{
  "n_layer": 11,
  "norm_eps": 1e-05,
  "qk_norm": true,
  "init_std_up": 0.0316,
  "final_lr_fraction": 0.0
}
Each number is 200 + 40 x the weight over its row's rms, rounded and kept within 0 to 999. Layers, rows and columns count from 0. The size before them is the row's rms in percent of the matrix's.

# layer 2 attention output (transposed), 384x256, rms 0.0539, rows 116-127,243-255,371-383, columns 64-127
115,304,169,131,215,187,196,240,147,224,199,218,176,202,188,175,235,230,208,170,189,203,163,246,195,221,325,154,168,231,248,239,224,208,147,189,230,264,166,110,270,248,191,186,227,212,253,211,136,227,198,111,180,179,181,235,228,180,214,215,152,153,187,217,198
102,190,225,172,228,185,202,203,263,259,203,119,172,163,218,153,257,175,208,252,168,223,197,187,264,197,132,176,166,168,180,233,231,267,118,159,278,145,180,243,181,217,186,248,227,187,187,221,274,187,181,195,136,215,257,214,236,215,257,215,191,208,212,195,226
113,160,188,205,197,225,171,213,235,225,200,165,154,239,186,166,204,244,204,182,260,237,169,208,226,217,161,225,196,135,133,198,205,198,230,199,202,221,299,210,238,191,209,182,127,130,140,177,168,231,180,275,201,179,140,250,191,196,180,150,271,129,331,166,140
093,130,183,194,200,205,187,203,141,222,257,246,235,239,225,187,207,206,246,255,155,159,136,221,231,225,243,151,189,231,145,223,242,196,242,158,245,247,221,139,128,239,209,232,259,172,197,209,199,223,216,211,269,190,234,151,220,170,277,214,240,245,156,175,167
098,138,184,211,243,154,192,180,134,187,274,238,185,228,233,213,178,173,145,194,282,189,238,174,173,204,189,233,203,237,151,198,204,168,261,231,169,227,162,189,149,187,248,192,165,233,200,194,163,192,254,178,177,218,300,214,138,248,217,175,226,287,256,201,117
100,166,145,226,170,200,215,219,217,208,205,243,239,214,205,140,136,152,255,195,172,194,126,195,211,230,228,232,250,215,172,214,216,158,277,217,200,141,232,101,197,225,222,203,268,221,130,208,190,161,175,222,136,205,202,198,243,169,202,169,237,116,66,194,205
102,232,270,179,214,229,256,208,239,270,242,226,189,207,159,161,190,198,197,146,194,196,135,147,150,187,170,169,279,181,262,211,263,247,165,169,130,225,194,220,212,187,146,126,193,173,195,206,201,225,159,131,208,199,189,281,114,178,188,156,165,120,268,272,207
103,207,215,230,141,144,233,251,252,220,251,254,240,205,168,157,248,187,247,163,228,236,249,213,189,240,155,164,219,225,138,191,203,196,146,223,168,260,203,221,227,163,200,230,140,248,195,180,137,291,186,210,137,171,196,246,171,193,197,210,165,161,183,170,116
106,217,196,177,243,126,186,222,190,233,233,248,161,205,239,204,188,191,230,182,174,212,211,177,214,218,232,180,175,285,153,125,244,195,144,195,142,261,183,229,146,192,215,124,203,245,128,245,160,181,216,158,195,180,175,87,235,213,181,212,221,270,118,177,145
111,211,190,248,165,191,222,143,128,161,233,211,225,210,189,210,166,231,261,148,213,233,268,252,211,294,225,178,158,178,158,210,178,233,187,167,211,237,208,228,229,169,190,205,253,141,203,95,236,241,185,153,203,240,156,202,171,151,157,217,246,201,81,286,179
117,174,235,200,142,146,189,188,342,183,217,235,213,212,187,200,236,216,198,200,270,216,150,232,210,208,255,234,210,218,193,148,121,131,225,216,161,205,289,237,179,239,220,213,69,187,190,230,198,193,187,257,220,184,154,211,230,168,188,213,242,234,169,138,229
103,173,220,130,257,186,155,175,135,204,128,252,213,206,211,263,132,138,161,145,160,175,133,211,216,190,218,219,234,223,256,219,226,184,214,176,197,221,202,179,191,204,197,176,313,172,176,284,188,159,250,162,243,244,148,98,218,251,264,216,122,148,178,209,169
090,265,176,236,215,205,264,187,168,159,220,155,126,194,246,227,303,192,157,287,252,195,201,214,218,224,249,180,272,240,204,267,247,211,148,154,216,195,197,139,171,179,189,233,208,175,195,210,191,212,203,196,287,223,192,163,297,195,241,231,201,225,256,271,145
085,190,212,244,274,188,169,219,172,226,195,184,256,178,195,157,168,187,205,173,170,200,249,172,241,233,153,162,157,141,174,172,248,167,239,178,254,220,224,245,167,259,246,218,219,196,234,188,224,231,159,189,146,215,140,267,250,164,198,216,223,208,140,281,200
097,204,242,184,200,176,215,218,115,161,193,173,199,269,221,206,267,201,168,180,143,168,201,241,201,172,195,202,150,274,160,231,201,206,127,257,218,213,221,224,172,248,207,276,214,187,272,175,200,277,231,187,233,152,128,255,195,263,176,164,193,190,195,260,175
091,179,183,204,264,243,231,194,198,213,230,271,211,74,263,270,163,196,221,242,229,229,199,207,223,120,125,218,269,192,238,205,254,210,250,181,240,214,241,176,190,140,239,241,193,217,188,114,213,159,177,149,170,219,280,162,161,138,230,269,268,253,193,235,186
094,195,160,193,260,147,185,261,196,220,187,212,181,149,179,229,160,143,253,171,232,180,187,223,245,168,192,133,117,131,205,170,248,250,226,235,189,202,248,236,183,213,238,232,97,234,278,182,224,140,234,193,176,219,192,141,180,147,162,249,185,193,192,228,207
103,227,202,227,175,167,159,268,145,255,204,245,204,192,150,224,158,153,234,208,172,94,187,242,206,221,166,109,120,204,197,179,199,204,165,201,243,291,228,187,236,224,233,193,185,287,217,250,262,173,192,241,118,186,174,231,193,246,130,191,236,147,248,179,199
080,202,241,138,134,184,135,214,206,196,203,219,198,216,259,195,176,213,224,233,259,168,150,176,174,171,226,214,188,146,261,176,154,138,214,287,206,172,233,171,186,203,128,206,152,165,181,230,217,184,178,189,158,136,298,62,178,206,214,122,210,195,144,194,199
079,185,224,206,232,169,168,280,200,234,183,162,215,230,124,118,164,216,166,274,194,173,248,212,131,242,224,203,209,211,214,192,190,152,208,245,231,197,249,233,210,250,215,260,141,162,201,64,228,247,227,153,230,175,191,302,194,175,232,194,194,183,235,214,173
092,207,182,224,237,195,158,315,158,121,218,244,223,139,159,224,224,198,159,134,203,174,201,198,182,128,197,197,133,216,193,199,239,197,273,177,271,134,224,236,174,175,270,249,100,194,162,206,225,130,196,201,205,245,215,263,218,189,207,210,133,231,259,117,240
091,249,230,222,249,189,191,188,204,206,210,210,214,205,252,266,176,210,255,91,244,171,122,207,306,232,224,151,200,149,208,128,269,183,237,155,215,138,180,231,195,273,171,58,241,213,226,235,239,143,190,216,193,146,263,218,206,203,185,200,245,161,222,211,228
107,234,227,235,193,228,177,176,227,176,237,149,196,163,157,197,203,206,187,249,282,275,177,230,231,173,199,225,240,239,175,330,236,117,183,161,207,180,243,187,196,148,181,206,207,245,184,185,181,276,218,134,209,269,188,167,217,209,313,198,88,232,168,147,202
071,235,198,169,255,205,289,195,182,113,194,198,174,185,277,274,245,217,141,194,230,169,152,164,200,179,148,201,171,246,241,213,202,217,203,212,171,236,139,198,226,172,137,172,272,202,181,270,196,206,166,203,206,195,212,46,225,269,177,125,222,192,106,166,187
086,246,161,202,201,185,164,203,239,236,218,137,236,239,212,178,214,209,240,239,227,223,191,196,181,306,229,163,148,164,209,223,209,189,134,192,197,174,240,242,180,233,150,134,178,177,254,192,199,201,233,151,143,217,167,162,168,242,239,221,214,194,204,240,227
101,249,251,231,140,191,157,243,243,173,182,215,257,282,113,202,178,149,182,263,227,207,96,100,184,225,198,179,190,158,154,172,158,190,207,243,190,257,232,256,165,199,180,162,208,264,240,209,216,199,176,199,212,208,168,256,196,222,175,290,207,192,266,161,192
100,166,203,231,224,228,181,192,206,175,255,196,166,206,245,204,165,250,182,233,155,183,246,312,224,232,205,285,210,201,121,192,169,134,173,268,219,207,195,242,198,204,164,128,203,197,118,191,170,196,241,202,200,155,189,296,210,160,143,196,199,229,231,258,204
103,254,210,224,134,137,201,271,270,191,239,260,230,168,211,184,156,209,192,230,167,186,228,138,230,221,210,132,135,200,148,110,201,199,284,200,110,195,260,248,189,135,273,171,236,275,212,187,270,217,199,160,226,241,251,259,292,116,222,322,232,211,242,201,195
100,233,224,179,255,190,214,233,206,209,178,154,153,259,187,183,192,217,217,224,218,187,172,184,132,189,199,185,198,193,184,161,179,191,163,238,242,146,169,140,86,239,141,214,230,181,241,221,194,206,140,138,157,227,154,223,186,218,179,246,192,247,258,293,218
107,174,214,176,151,202,196,199,220,201,153,169,223,232,202,201,265,170,207,248,134,174,204,145,212,252,105,208,159,246,89,171,185,197,174,143,181,136,200,164,253,182,186,184,241,198,179,191,249,119,246,120,190,195,161,249,179,257,168,186,209,191,160,264,228
096,158,144,186,138,116,197,208,181,211,246,150,181,241,228,256,271,226,259,180,185,158,235,183,185,131,166,235,170,145,174,170,118,211,219,202,218,159,188,241,171,182,236,260,232,176,225,166,209,226,170,205,138,237,215,209,223,192,266,163,153,162,218,236,160
105,243,217,141,213,214,269,205,164,165,145,217,189,214,149,128,179,217,171,238,204,202,193,216,215,204,179,221,198,224,250,154,211,189,230,118,165,229,204,117,178,172,208,193,191,253,193,190,238,144,187,192,252,257,92,134,250,168,164,191,139,277,117,159,252
100,192,172,224,237,125,176,141,257,208,230,249,180,231,209,137,108,136,208,137,221,233,158,146,192,174,201,169,242,171,169,289,199,94,224,237,245,200,205,243,149,210,153,210,276,164,179,214,218,179,204,131,229,201,170,232,124,312,190,276,241,204,230,209,127
098,215,252,178,232,160,208,209,222,221,228,178,300,129,179,258,264,166,250,159,255,121,148,122,117,175,158,182,231,208,124,267,203,247,181,245,236,220,168,116,237,242,133,233,176,176,189,203,160,270,178,177,195,190,200,170,125,207,221,217,221,196,257,216,214
107,171,245,290,150,282,188,232,207,188,198,204,225,125,236,177,185,191,227,247,166,173,216,207,158,257,298,211,172,265,203,192,234,232,234,207,141,138,186,243,264,199,175,223,123,174,188,202,200,168,209,175,220,204,208,348,288,221,183,169,179,215,154,198,198
107,183,250,172,181,190,224,219,159,272,280,152,220,137,255,199,165,200,232,225,223,202,163,240,242,208,171,239,160,244,208,177,203,249,148,190,125,170,157,153,215,203,220,177,222,191,273,216,250,177,215,192,186,196,209,185,83,250,200,220,101,253,178,143,196
087,219,194,201,146,190,164,205,199,245,199,122,224,160,207,214,194,212,244,182,226,190,168,187,191,271,192,178,159,244,143,165,146,154,184,234,177,153,266,176,236,171,182,90,196,199,231,218,181,218,199,240,230,224,250,249,213,188,213,118,234,291,149,186,245
100,120,229,211,164,180,213,204,205,207,195,193,165,130,172,162,196,178,172,177,154,260,247,253,176,269,268,262,185,184,143,116,194,127,164,193,160,232,229,220,198,187,211,229,137,139,254,246,178,233,230,218,260,174,143,221,187,134,201,227,260,227,181,285,199
# layer 2 attention value, 128x256, rms 0.0526, rows 116-127, columns 64-127
105,246,223,187,184,203,174,176,183,217,200,185,193,275,275,242,199,145,223,125,166,247,206,218,173,252,189,180,221,192,249,169,196,209,199,170,183,220,227,185,188,225,201,289,209,182,194,262,181,250,214,285,233,148,210,191,231,164,241,182,247,274,193,114,241
100,171,240,139,156,163,199,222,167,184,192,173,203,152,210,165,201,105,205,115,211,147,193,182,171,129,162,233,205,185,168,153,235,219,234,166,195,170,241,226,194,219,228,127,120,237,175,182,170,145,229,145,228,213,217,206,207,168,152,212,178,204,188,176,246
104,197,152,180,204,237,281,216,173,170,199,207,182,159,244,217,150,263,259,217,152,259,165,238,226,279,144,168,268,260,253,230,198,222,240,204,141,251,220,252,192,286,168,253,220,212,260,203,232,197,173,210,221,160,209,221,205,201,229,221,139,193,212,197,175
093,133,192,251,226,137,159,189,131,199,169,127,196,279,169,166,243,186,222,166,263,173,182,194,174,187,161,130,273,257,218,258,186,265,192,204,212,183,163,220,144,243,177,209,174,259,204,191,222,230,193,291,251,194,230,221,180,182,204,225,239,204,155,167,158
093,205,247,294,273,176,237,203,209,231,275,209,161,201,233,237,312,198,142,159,207,240,257,173,152,182,175,212,209,201,242,234,169,180,180,251,229,172,169,188,188,156,241,209,184,245,260,175,185,232,227,227,219,179,229,195,131,204,185,216,211,162,188,117,158
105,238,119,217,243,196,206,185,215,196,199,149,153,222,174,205,211,179,175,170,203,250,244,223,231,193,145,126,167,143,141,257,208,249,129,193,195,218,172,247,271,203,228,203,193,206,240,129,222,244,234,266,161,213,133,197,124,174,199,213,159,130,218,289,216
107,177,201,118,191,222,178,187,131,177,193,220,191,174,160,200,203,239,241,120,158,244,246,241,235,160,204,196,191,270,131,193,225,226,239,159,187,250,202,169,216,164,257,224,191,181,250,264,202,135,122,236,138,209,207,201,279,286,146,154,138,136,190,195,260
095,279,182,207,167,222,239,207,241,228,196,98,197,139,154,223,209,245,280,220,167,187,223,247,252,205,211,215,277,222,196,154,167,174,222,192,177,211,188,221,143,142,244,178,228,202,152,156,231,205,202,208,164,205,238,193,183,273,171,155,263,168,129,172,207
100,255,208,203,164,228,151,221,261,162,211,169,248,243,160,182,254,141,227,211,215,254,132,250,139,179,205,179,208,184,205,168,167,236,177,238,186,158,123,157,174,223,183,264,194,194,163,209,167,179,247,222,172,237,223,186,229,177,188,195,165,158,223,88,199
104,225,194,166,205,236,203,184,145,187,211,215,227,220,120,224,193,212,262,172,221,168,210,247,169,233,146,333,197,226,133,186,162,203,197,183,157,194,192,176,150,214,234,238,253,184,242,197,220,220,126,123,187,211,223,219,193,195,208,217,190,237,188,300,184
109,170,171,205,121,164,162,158,203,199,83,229,214,204,116,172,143,208,148,252,117,237,179,197,260,183,190,201,187,207,223,149,194,196,216,198,197,281,169,142,196,239,235,283,227,238,234,141,168,186,191,205,183,198,154,194,239,150,205,236,181,216,164,190,190
096,183,224,233,245,211,201,202,188,240,227,226,239,103,223,212,254,160,143,222,246,220,229,185,215,217,205,198,193,156,245,248,216,203,123,225,188,152,125,268,181,174,261,152,246,211,192,195,154,263,225,152,231,172,184,187,240,333,210,266,191,215,239,181,242
# layer 2 MLP up, 1024x256, rms 0.0712, rows 0-29, columns 64-127
094,250,76,219,181,141,147,248,246,204,167,144,202,154,248,160,209,259,132,177,175,164,157,172,183,261,214,183,138,193,239,253,215,232,186,234,212,160,218,210,163,203,176,159,91,180,155,116,151,240,170,178,185,213,219,246,93,228,151,231,260,194,197,260,253
101,269,157,273,196,229,194,243,204,249,227,187,297,223,271,171,214,206,232,189,234,175,186,160,254,216,174,138,235,214,213,123,208,238,239,192,167,279,139,170,201,212,168,249,150,212,188,229,176,204,161,141,142,173,161,237,146,200,114,187,204,203,228,226,165
101,161,230,280,227,161,215,180,184,214,179,212,128,244,165,225,189,153,217,248,167,164,132,237,219,147,163,235,149,195,237,221,204,228,264,169,184,137,308,215,175,275,215,179,173,237,167,190,128,187,152,136,157,222,186,226,181,172,208,230,144,176,198,154,221
099,137,140,255,172,150,169,159,177,254,205,126,146,233,227,186,312,193,228,205,101,218,201,256,149,198,100,200,178,183,112,216,259,218,231,151,209,251,166,239,225,169,182,153,235,239,181,269,242,251,169,283,197,181,209,232,178,157,196,192,182,187,202,181,107
098,161,246,169,123,207,206,120,219,265,182,155,290,197,217,233,179,195,242,195,194,262,178,182,250,271,159,200,138,259,273,83,244,188,171,208,200,151,209,175,195,218,225,136,273,265,167,180,236,167,190,274,212,212,235,219,200,229,281,139,234,122,201,190,133
107,219,207,207,191,267,187,143,275,159,202,184,217,199,224,173,254,202,181,244,140,130,239,211,235,267,219,242,175,149,158,233,231,284,230,208,278,237,131,204,207,244,211,195,114,139,164,177,270,223,163,197,217,189,205,208,175,216,238,109,184,221,278,152,198
100,241,180,170,193,199,167,215,133,197,253,210,175,224,204,193,193,159,206,181,242,232,205,176,233,107,176,158,204,211,197,187,198,186,235,119,225,208,233,220,163,217,223,191,205,215,210,267,241,166,284,223,204,167,184,255,192,183,180,195,153,220,213,178,118
104,229,163,253,172,191,171,205,200,219,118,179,260,210,275,180,200,94,192,169,96,164,200,173,210,195,104,191,181,191,199,197,188,260,235,204,169,229,254,193,264,149,278,109,256,227,248,264,159,241,228,153,241,233,163,244,212,178,197,206,170,233,216,189,201
103,253,208,222,202,242,176,175,131,164,156,138,186,240,146,239,211,167,159,183,218,193,182,174,230,259,258,170,168,203,255,213,203,196,299,179,253,177,224,123,179,217,200,220,171,183,221,194,185,222,209,202,225,166,243,259,102,132,245,179,233,164,278,195,244
106,97,125,234,142,198,182,181,169,262,229,194,223,146,119,187,186,250,194,211,152,183,246,169,199,225,151,171,198,151,157,132,200,257,174,186,166,139,152,203,141,211,199,201,167,208,206,103,177,185,196,183,218,245,156,220,235,168,149,192,268,170,153,187,162
110,164,238,184,157,138,211,182,199,191,224,194,259,159,197,238,196,119,136,244,220,184,214,211,229,127,141,171,204,194,144,100,189,166,214,177,264,168,216,184,217,208,192,220,95,217,189,197,220,262,199,190,243,159,240,226,153,191,198,188,246,253,261,130,173
109,156,137,149,129,182,234,199,180,181,181,286,210,195,183,283,210,161,233,269,214,150,250,190,230,217,207,186,248,187,200,200,202,252,240,163,119,163,188,166,248,176,264,171,169,241,181,162,179,216,181,215,186,139,126,235,217,217,161,161,201,116,122,204,168
105,192,130,240,211,146,180,103,213,244,209,174,170,213,181,192,224,146,249,157,197,226,233,141,224,230,253,174,245,126,225,213,165,193,261,173,244,183,194,172,148,208,186,168,267,176,239,176,168,168,188,146,184,186,204,233,150,181,188,191,232,200,281,171,222
101,209,219,157,233,168,201,219,165,184,192,210,242,223,202,272,207,264,277,131,160,146,171,206,191,242,233,200,224,250,139,167,205,177,190,196,219,239,85,165,161,225,127,240,223,238,176,174,241,186,226,165,206,183,206,224,262,163,191,156,158,240,191,177,182
103,245,241,213,170,145,233,266,232,240,157,210,148,216,252,236,192,185,239,199,199,206,252,160,242,194,155,106,183,161,177,195,274,191,227,150,169,245,248,238,196,208,117,211,214,210,241,214,217,219,144,153,227,205,202,222,207,196,232,108,243,219,240,170,166
099,215,229,200,228,216,213,234,226,180,217,215,150,204,192,231,124,218,216,193,199,214,211,102,234,177,223,228,249,182,208,185,167,198,254,186,189,223,219,215,241,214,173,222,229,170,214,201,220,268,253,184,119,192,169,238,190,134,102,124,132,237,197,222,231
099,152,155,243,206,96,173,185,199,191,209,199,252,184,161,246,129,228,215,234,202,146,175,155,229,152,215,241,123,193,181,178,195,202,213,202,203,182,112,147,195,231,170,276,156,153,163,233,179,211,163,270,272,226,160,244,91,172,163,168,220,201,173,124,176
101,208,201,198,215,177,162,158,148,200,120,182,220,264,227,193,215,197,167,145,238,248,226,212,135,242,189,218,127,184,183,196,216,187,174,230,205,229,249,278,212,185,139,199,150,130,112,274,225,194,151,112,298,169,233,214,142,314,174,143,149,148,261,174,194
103,288,203,222,250,197,203,290,198,244,229,245,223,166,263,232,180,182,162,143,205,147,188,196,285,259,158,208,188,170,221,113,194,166,257,225,198,246,194,221,173,208,217,196,208,150,198,270,200,223,206,135,213,229,158,267,209,182,174,202,194,180,145,223,171
097,150,177,236,200,202,219,202,171,199,168,219,224,136,178,185,152,142,155,191,182,195,205,177,154,103,171,140,207,165,208,195,195,192,164,182,194,197,215,170,222,259,221,188,159,271,218,205,140,205,171,147,204,244,180,224,233,221,191,233,155,245,180,169,131
106,176,258,119,269,139,187,181,267,253,159,234,216,167,226,198,151,232,148,273,223,183,212,226,201,236,223,207,171,196,214,186,296,206,183,155,269,232,168,210,237,216,172,223,191,200,185,131,230,246,168,276,196,183,98,212,189,260,249,105,264,197,227,225,173
113,219,166,186,170,236,154,198,150,167,140,270,215,226,216,197,218,79,174,210,223,154,210,214,235,151,182,203,232,229,227,237,257,254,304,204,257,149,188,143,163,184,144,251,131,150,233,241,220,188,182,204,166,199,182,240,207,136,192,177,249,169,232,126,259
100,199,174,147,225,172,224,194,173,224,188,207,225,157,257,268,218,239,214,206,247,149,248,182,208,154,166,228,255,200,198,140,252,192,215,236,148,242,241,123,197,180,180,173,101,252,212,218,211,213,180,192,146,236,99,214,87,187,168,109,185,129,143,251,179
096,193,159,174,166,218,132,158,189,241,147,265,187,181,176,268,176,168,268,227,212,184,177,219,202,212,132,196,215,165,209,242,191,207,208,195,215,179,175,155,190,200,170,184,185,201,135,234,223,209,157,192,155,205,134,219,160,197,179,174,229,210,248,298,204
102,162,193,201,206,255,224,215,154,248,148,261,177,174,212,248,208,190,236,221,139,191,201,173,191,186,202,157,216,143,149,174,232,228,173,178,204,247,202,234,226,195,219,207,228,180,220,181,206,200,221,198,195,151,118,235,167,213,230,146,179,219,194,106,142
104,261,243,187,152,143,203,206,245,229,168,181,233,206,163,196,251,240,279,134,204,287,202,178,152,146,213,152,146,175,152,131,206,276,223,206,229,276,155,211,181,228,245,232,178,161,166,150,237,222,220,206,214,293,151,222,164,253,169,174,161,116,225,157,133
111,165,151,213,214,207,203,237,175,241,160,194,171,184,201,209,162,224,179,182,247,201,167,201,173,201,214,173,238,229,245,209,188,178,321,226,186,144,190,177,179,190,222,207,174,187,245,143,179,195,158,216,233,191,186,225,210,195,232,131,220,194,213,160,158
092,237,192,120,234,199,170,89,257,206,163,207,135,159,183,180,194,167,276,168,235,195,190,178,208,126,62,176,207,200,226,192,171,235,194,216,254,207,158,162,231,235,177,215,208,154,224,195,200,168,220,222,284,150,173,209,191,271,234,183,142,281,276,181,232
106,231,207,186,240,185,171,167,230,185,207,248,222,180,199,202,208,175,170,235,200,155,182,210,237,228,212,242,290,279,165,166,195,205,243,213,167,202,191,235,209,203,157,251,204,192,136,192,220,152,205,236,173,207,199,230,235,220,238,136,237,210,256,212,177
098,177,205,198,215,172,212,240,278,173,259,206,242,230,169,251,185,248,299,254,237,134,200,258,231,210,126,154,231,218,183,235,261,173,286,206,231,146,202,155,175,247,102,173,155,175,214,185,223,216,173,198,164,236,189,236,256,184,268,215,137,145,198,199,151
# layer 2 MLP down (transposed), 1024x256, rms 0.0654, rows 0-28, columns 64-127
102,207,153,115,228,116,209,197,212,134,212,152,206,244,257,192,213,202,192,92,191,241,158,162,220,173,182,227,159,251,188,228,131,192,160,194,249,225,203,230,234,147,177,223,205,261,226,155,206,235,191,175,187,253,194,150,241,204,207,214,291,219,155,173,149
099,163,183,213,196,193,226,214,210,175,200,178,179,191,183,137,177,193,216,227,209,223,251,286,185,184,181,194,186,231,214,236,129,209,207,199,220,198,146,169,147,188,154,234,132,241,162,173,254,273,171,201,237,207,232,230,204,168,206,220,187,198,311,257,269
101,211,221,136,206,188,184,201,160,213,195,239,184,278,188,200,257,205,190,177,171,87,174,212,200,223,152,245,202,158,242,194,202,236,208,189,218,149,264,225,196,222,186,145,156,204,155,171,164,150,200,229,155,121,112,216,253,117,186,149,218,238,229,149,139
095,210,248,146,282,195,187,182,243,267,171,234,159,216,184,162,240,116,169,229,124,109,188,190,227,166,139,256,226,157,223,174,276,163,207,227,222,256,282,275,160,219,199,222,211,195,151,217,201,212,255,203,185,160,175,134,211,245,294,102,200,202,211,241,165
099,214,253,185,235,166,214,159,204,227,194,211,185,238,219,183,259,191,195,234,147,134,211,257,190,214,191,162,224,171,234,146,224,167,197,176,220,166,75,144,235,216,176,152,169,206,247,234,177,213,203,273,197,118,180,136,158,238,144,116,198,223,130,215,218
103,195,228,204,163,174,158,218,150,153,214,156,214,158,266,174,188,243,195,211,139,125,233,202,162,190,221,241,207,197,101,233,173,255,177,212,227,215,188,232,215,202,190,245,179,168,230,166,236,235,216,196,219,216,259,35,172,249,208,231,239,169,148,156,224
101,156,114,184,210,129,219,237,187,289,229,193,148,221,227,136,185,200,187,264,219,214,235,180,219,201,202,230,159,251,176,169,118,170,180,238,292,181,174,278,196,177,178,229,251,187,190,184,244,201,157,248,136,159,221,130,146,167,224,158,240,164,264,228,187
103,280,214,215,218,209,233,204,199,208,192,207,223,202,275,100,169,184,258,192,185,156,193,169,180,212,210,217,245,199,207,209,174,220,219,225,229,206,143,256,222,229,222,149,188,176,225,213,170,205,238,232,318,250,189,222,216,118,138,204,198,135,178,207,200
104,218,209,277,184,239,225,213,227,208,234,174,230,246,240,164,266,173,170,121,166,190,226,227,180,215,204,187,152,281,232,206,160,191,210,224,210,166,203,169,227,188,253,124,185,172,176,218,247,216,260,197,234,200,193,193,163,220,178,152,212,176,166,112,219
107,215,173,180,121,279,185,239,153,226,212,212,170,222,164,110,199,190,198,227,257,220,212,176,179,234,256,204,200,217,204,100,228,237,152,227,167,159,172,234,226,172,239,165,193,128,173,221,200,122,162,199,223,145,179,182,236,142,228,186,201,230,137,275,216
109,183,251,216,151,171,140,160,189,211,207,245,240,202,184,204,238,239,178,226,198,184,196,229,257,174,159,277,249,141,243,189,194,181,197,164,229,251,193,220,186,260,193,251,237,121,134,191,278,166,216,138,283,165,176,261,179,158,273,158,233,203,155,233,85
104,249,201,193,199,218,227,169,182,221,208,200,169,213,241,206,172,118,231,301,180,188,219,112,202,149,154,239,149,248,139,189,171,251,206,206,221,238,180,176,213,160,205,150,229,176,216,277,204,165,113,188,209,183,180,154,195,220,242,181,190,270,100,183,176
106,161,212,270,227,197,233,118,164,228,121,172,200,206,229,206,255,210,216,193,131,190,214,191,167,196,143,193,202,183,231,238,122,174,255,220,219,126,252,235,202,279,215,183,230,185,207,216,204,169,202,141,209,216,127,222,158,148,218,204,223,276,237,142,230
101,227,278,183,186,206,236,184,224,237,261,213,134,267,183,259,227,220,178,225,215,168,168,211,222,209,220,203,161,188,190,236,170,168,210,246,170,200,217,273,137,233,168,275,223,229,243,156,232,163,200,176,191,284,238,171,191,236,173,249,198,238,176,178,184
103,217,200,272,181,135,213,229,181,201,223,184,180,172,228,100,226,173,234,201,183,226,190,197,234,225,222,210,254,142,232,284,213,212,231,224,239,144,228,237,130,170,146,226,224,184,191,208,252,240,229,198,185,130,191,150,176,177,259,176,153,145,245,219,174
099,231,205,205,117,181,230,247,170,256,245,171,235,133,152,141,248,94,228,198,244,262,184,190,181,153,200,134,185,151,133,192,154,241,216,211,273,197,160,138,214,247,181,135,154,159,165,123,209,201,252,162,129,193,218,140,157,192,199,265,197,147,260,240,184
100,153,152,212,201,145,170,223,218,196,178,251,231,163,169,274,183,180,158,210,227,246,254,226,199,152,86,189,201,187,218,102,216,218,230,202,143,180,196,163,156,195,204,221,214,216,170,183,149,198,189,202,231,147,249,185,247,223,204,208,167,246,166,284,225
099,184,148,181,191,185,188,120,223,175,211,215,162,213,143,182,259,224,246,212,165,208,140,196,165,215,181,208,171,186,151,212,229,159,197,278,160,185,214,230,156,182,137,186,221,130,161,150,217,137,218,158,187,140,231,149,280,216,171,205,205,249,232,148,190
106,219,211,244,217,271,189,255,205,218,142,236,214,122,206,204,181,138,189,124,264,184,193,203,273,243,151,170,160,121,233,213,166,220,231,245,242,216,202,260,221,200,180,228,218,154,232,220,190,169,142,191,226,191,188,219,183,210,101,257,220,186,238,185,189
095,167,212,223,216,282,200,181,173,238,224,241,192,155,218,186,124,130,209,187,212,202,206,212,234,209,193,146,148,223,224,153,188,222,159,219,233,161,227,249,252,191,219,140,195,223,171,248,213,217,184,144,199,216,266,173,196,180,253,177,164,160,256,177,245
103,231,229,167,199,212,243,197,190,174,116,225,177,197,226,179,226,232,176,175,233,241,217,277,183,181,142,190,207,180,240,245,238,199,158,212,165,186,210,300,206,141,191,196,233,174,157,180,336,158,158,216,220,146,213,150,216,172,158,150,206,166,206,214,193
111,257,218,210,237,136,232,215,198,184,163,196,263,189,192,229,190,177,213,170,177,176,139,255,180,223,196,196,167,189,203,245,190,164,233,242,178,261,222,201,217,221,185,270,180,243,230,231,201,243,205,211,196,194,162,342,205,183,224,252,184,181,233,138,135
098,262,167,200,174,258,198,181,227,195,248,135,174,218,263,179,204,222,161,182,257,195,169,152,256,230,185,235,158,167,160,179,198,181,198,196,295,184,245,249,246,104,152,150,141,236,203,281,225,235,177,175,198,112,156,211,252,202,219,219,190,184,209,255,160
099,268,187,182,151,147,212,167,181,228,253,181,216,198,197,113,211,227,247,218,205,189,153,264,253,233,157,149,222,193,201,224,228,227,137,206,111,237,221,253,177,100,182,226,221,209,162,226,242,160,214,169,263,127,119,174,250,206,131,259,159,202,217,200,223
104,192,212,148,250,196,214,244,131,188,180,253,209,230,214,169,206,214,132,173,205,241,121,231,201,126,189,224,195,170,249,196,210,228,214,196,262,222,213,195,241,232,189,183,202,213,124,270,183,192,267,173,173,228,215,183,206,205,210,198,129,139,218,165,174
101,253,136,190,124,232,157,172,200,203,233,237,243,181,174,195,239,198,257,176,97,138,209,235,228,128,181,168,223,184,159,169,179,254,196,219,246,296,229,219,180,130,208,240,168,146,202,129,256,275,204,254,214,205,150,229,273,201,155,263,134,221,166,218,272
109,137,112,219,116,173,172,147,209,147,223,197,231,149,168,221,200,183,180,171,165,232,176,236,205,168,198,148,204,235,150,196,185,221,288,173,238,120,241,213,214,187,186,149,248,180,268,192,166,290,173,205,213,200,180,191,232,273,166,318,187,240,211,160,232
086,233,192,213,254,196,204,162,206,237,223,211,196,183,187,256,191,277,169,206,216,187,156,128,244,242,225,170,168,245,215,186,196,228,127,273,200,214,142,211,235,238,162,276,203,286,183,162,189,230,174,101,200,209,176,46,175,215,246,182,145,235,175,254,209
105,206,205,232,269,145,212,270,216,215,180,252,188,157,187,166,183,175,202,227,193,192,206,191,311,214,171,282,188,213,247,126,152,225,195,211,201,209,209,244,142,204,175,205,170,186,184,265,195,286,167,166,271,186,224,221,238,179,188,181,262,178,169,165,150